{
  "num_hidden_layers": 14,
  "hidden_size": 768,
  "num_attention_heads": 12,
  "num_key_value_heads": 3,
  "head_dim": 64,
  "intermediate_size": 2048,
  "vocab_size": 32768,
  "hidden_act": "swiglu",
  "norm": "rmsnorm",
  "norm_place": "pre",
  "norm_eps": 1e-05,
  "positions": "rope",
  "rope_theta": 8110.0,
  "rope_fraction": 0.5,
  "qk_norm": false,
  "attn_scale": 0.125,
  "bias": "none",
  "tie_word_embeddings": false,
  "parallel_block": true,
  "init": "normal",
  "init_std_qkv": 0.0204,
  "init_std_o": 0.0204,
  "init_std_up": 0.0204,
  "init_std_down": 0.0,
  "optimizer": "cautious_adamw",
  "learning_rate": 0.000418,
  "beta1": 0.95,
  "beta2": 0.98,
  "weight_decay": 0.8,
  "lr_head": 0.00557,
  "max_grad_norm": 2.0,
  "warmup_steps": 509,
  "schedule": "cos",
  "final_lr_fraction": 0.0,
  "batch_tokens": 262144,
  "max_seq_len": 512,
  "doc_mask": false,
  "train_tokens": 1615000000,
  "max_steps": 6161,
  "dataset": "wikipedia_en"
}
Each number is 50 + 10 x the weight over its row's rms, rounded and kept within 0 to 99. Layers, rows and columns count from 0. The size before them is the row's rms in percent of the matrix's.

# gate: layer 3 MLP gate, 2048x768, rms 0.0163, rows 990-996, columns 128-191
# up: layer 3 MLP up, 2048x768, rms 0.0157, rows 990-996, columns 128-191
# down: layer 3 MLP down (transposed), 2048x768, rms 0.0117, rows 990-996, columns 128-191
gate990 117:28 54 46 50 62 58 39 59 53 54 52 29 53 53 47 29 48 51 65 53 51 51 47 51 52 68 59 69 65 57 39 45 38 59 48 43 58 46 59 76 71 58 51 47 40 70 43 21 48 43 27 57 55 41 43 57 39 31 51 58 55 55 42 20
up990 117:41 32 26 49 50 31 66 50 46 51 44 57 57 52 63 48 53 39 65 26 61 53 64 49 37 45 75 45 46 51 37 48 58 39 57 44 41 28 53 68 54 57 38 47 49 48 49 51 36 32 50 43 49 50 32 59 54 74 60 43 56 47 59 41
down990 118:52 52 38 46 42 33 65 55 63 49 51 55 56 63 44 62 71 32 56 57 34 48 41 45 51 45 38 27 38 49 37 41 37 46 45 59 59 56 37 41 43 53 56 36 41 35 48 45 42 39 45 41 52 60 42 55 51 48 56 32 40 47 52 53
gate991 092:56 38 29 59 42 58 35 54 40 61 45 57 49 49 49 46 63 44 67 64 64 64 49 43 40 56 45 62 53 39 49 59 39 46 33 61 65 68 50 57 65 53 60 64 44 35 37 61 42 51 46 64 62 51 58 30 43 55 60 39 61 64 51 44
up991 092:62 47 62 52 46 51 63 47 57 53 46 46 45 50 58 63 71 68 60 35 55 34 75 49 75 42 54 52 46 56 60 45 51 40 59 48 54 44 51 50 50 36 43 40 56 52 48 32 57 41 47 60 42 40 34 55 65 42 28 58 47 40 42 51
down991 089:56 54 36 43 51 50 64 63 57 48 43 39 40 37 42 54 49 54 48 61 44 51 43 58 56 35 57 53 50 57 66 48 37 44 49 66 63 54 69 33 47 49 41 27 44 46 42 67 52 49 47 58 55 65 51 53 46 29 62 37 53 56 65 56
gate992 085:47 52 58 58 50 42 49 63 46 58 34 64 57 34 46 46 55 53 44 63 56 57 46 49 51 70 49 52 44 49 36 62 53 31 57 60 39 50 59 58 53 55 50 50 45 56 51 38 35 44 48 43 61 54 53 59 66 56 46 42 55 42 51 51
up992 083:53 48 59 67 44 54 63 45 53 50 45 75 43 49 53 70 39 51 52 37 47 55 60 36 40 56 23 46 46 45 54 54 65 54 49 66 50 54 36 41 25 54 40 57 56 28 53 60 55 33 36 50 48 54 62 27 76 50 44 57 53 34 51 52
down992 081:45 32 50 50 64 70 48 26 55 54 43 65 58 44 39 49 44 36 55 44 55 36 51 25 57 51 70 37 63 49 54 57 51 49 50 55 52 57 48 49 48 55 58 54 39 56 34 42 51 66 36 65 75 30 48 40 22 53 50 47 38 51 50 43
gate993 103:56 49 49 37 56 50 50 55 62 47 37 44 42 66 58 52 39 42 48 48 37 68 54 47 40 23 58 80 54 66 59 52 54 62 45 46 66 54 49 53 49 59 54 45 42 59 58 44 61 28 61 55 48 40 35 27 56 58 45 73 67 41 40 53
up993 101:44 49 37 56 39 56 43 48 66 54 49 64 28 58 55 46 54 53 68 63 36 51 45 50 45 45 62 70 59 45 39 55 58 50 38 56 56 64 32 64 36 54 56 56 57 42 28 41 51 39 48 54 53 47 42 63 48 57 58 47 53 61 54 66
down993 105:38 30 42 60 65 39 46 43 55 55 48 67 24 72 49 54 70 62 52 53 51 45 37 45 62 54 63 67 44 51 37 51 38 41 53 56 41 51 43 57 37 47 48 61 48 43 38 45 62 48 36 25 45 63 58 59 48 48 64 51 58 48 33 56
gate994 103:64 42 53 46 49 40 59 46 33 50 46 64 52 40 51 42 42 55 44 56 39 42 49 55 45 55 49 42 46 47 51 61 48 59 57 54 53 47 48 48 57 57 55 48 29 44 68 38 52 53 53 37 35 48 50 36 53 46 57 45 50 36 63 43
up994 103:47 69 68 52 61 54 47 38 56 61 56 62 48 30 57 61 58 56 61 52 66 44 46 43 55 63 62 48 36 49 58 50 63 47 57 59 50 58 50 38 51 42 40 47 47 77 42 43 52 55 51 63 41 52 57 44 48 41 56 66 32 48 60 66
down994 107:43 62 35 45 52 52 50 37 57 35 51 48 49 20 44 49 39 60 40 55 59 36 54 58 55 57 49 69 45 43 44 48 62 52 34 58 46 42 50 35 37 52 32 63 33 82 59 42 27 44 40 42 50 46 55 44 41 40 63 61 44 51 48 52
gate995 095:39 50 57 59 48 54 58 39 58 61 53 28 52 50 61 62 41 46 41 37 66 47 45 59 38 61 56 48 60 57 37 49 38 57 44 55 51 54 49 35 44 52 44 36 53 56 69 52 61 48 57 46 47 58 52 56 55 43 54 63 46 64 57 38
up995 102:29 63 48 70 27 60 59 64 47 46 45 47 46 57 38 52 61 46 51 47 63 24 57 51 45 52 40 49 61 60 41 49 46 61 30 46 61 57 45 28 58 44 47 66 63 62 72 31 44 48 52 48 59 40 45 54 38 48 49 48 66 51 58 43
down995 103:58 37 62 21 50 76 42 46 40 49 68 32 51 58 64 52 48 69 51 53 56 57 52 55 43 50 30 58 49 43 62 49 41 55 54 56 51 56 45 46 59 52 52 38 52 52 42 46 45 31 29 65 42 56 44 45 29 47 55 29 56 66 52 39
gate996 108:47 42 49 54 58 44 56 52 51 34 53 39 72 33 60 40 49 45 71 65 54 51 59 70 62 31 49 33 56 42 37 49 46 41 42 39 41 51 53 53 67 47 47 35 58 60 52 70 64 58 60 64 44 60 43 46 50 62 51 45 51 47 55 33
up996 106:46 38 56 31 60 45 39 43 45 32 53 65 62 27 55 39 46 49 61 43 56 46 53 65 56 53 48 40 46 45 45 45 49 50 52 58 57 47 52 64 45 35 50 61 54 47 44 67 67 54 40 53 34 41 48 41 54 49 53 46 52 28 60 59
down996 104:45 40 46 51 43 58 61 25 34 73 64 46 35 53 58 54 30 57 27 51 49 43 46 48 66 62 40 39 33 59 44 62 50 55 50 60 63 32 49 65 45 36 42 60 65 47 53 43 43 57 42 47 43 33 55 46 67 48 50 56 62 33 65 36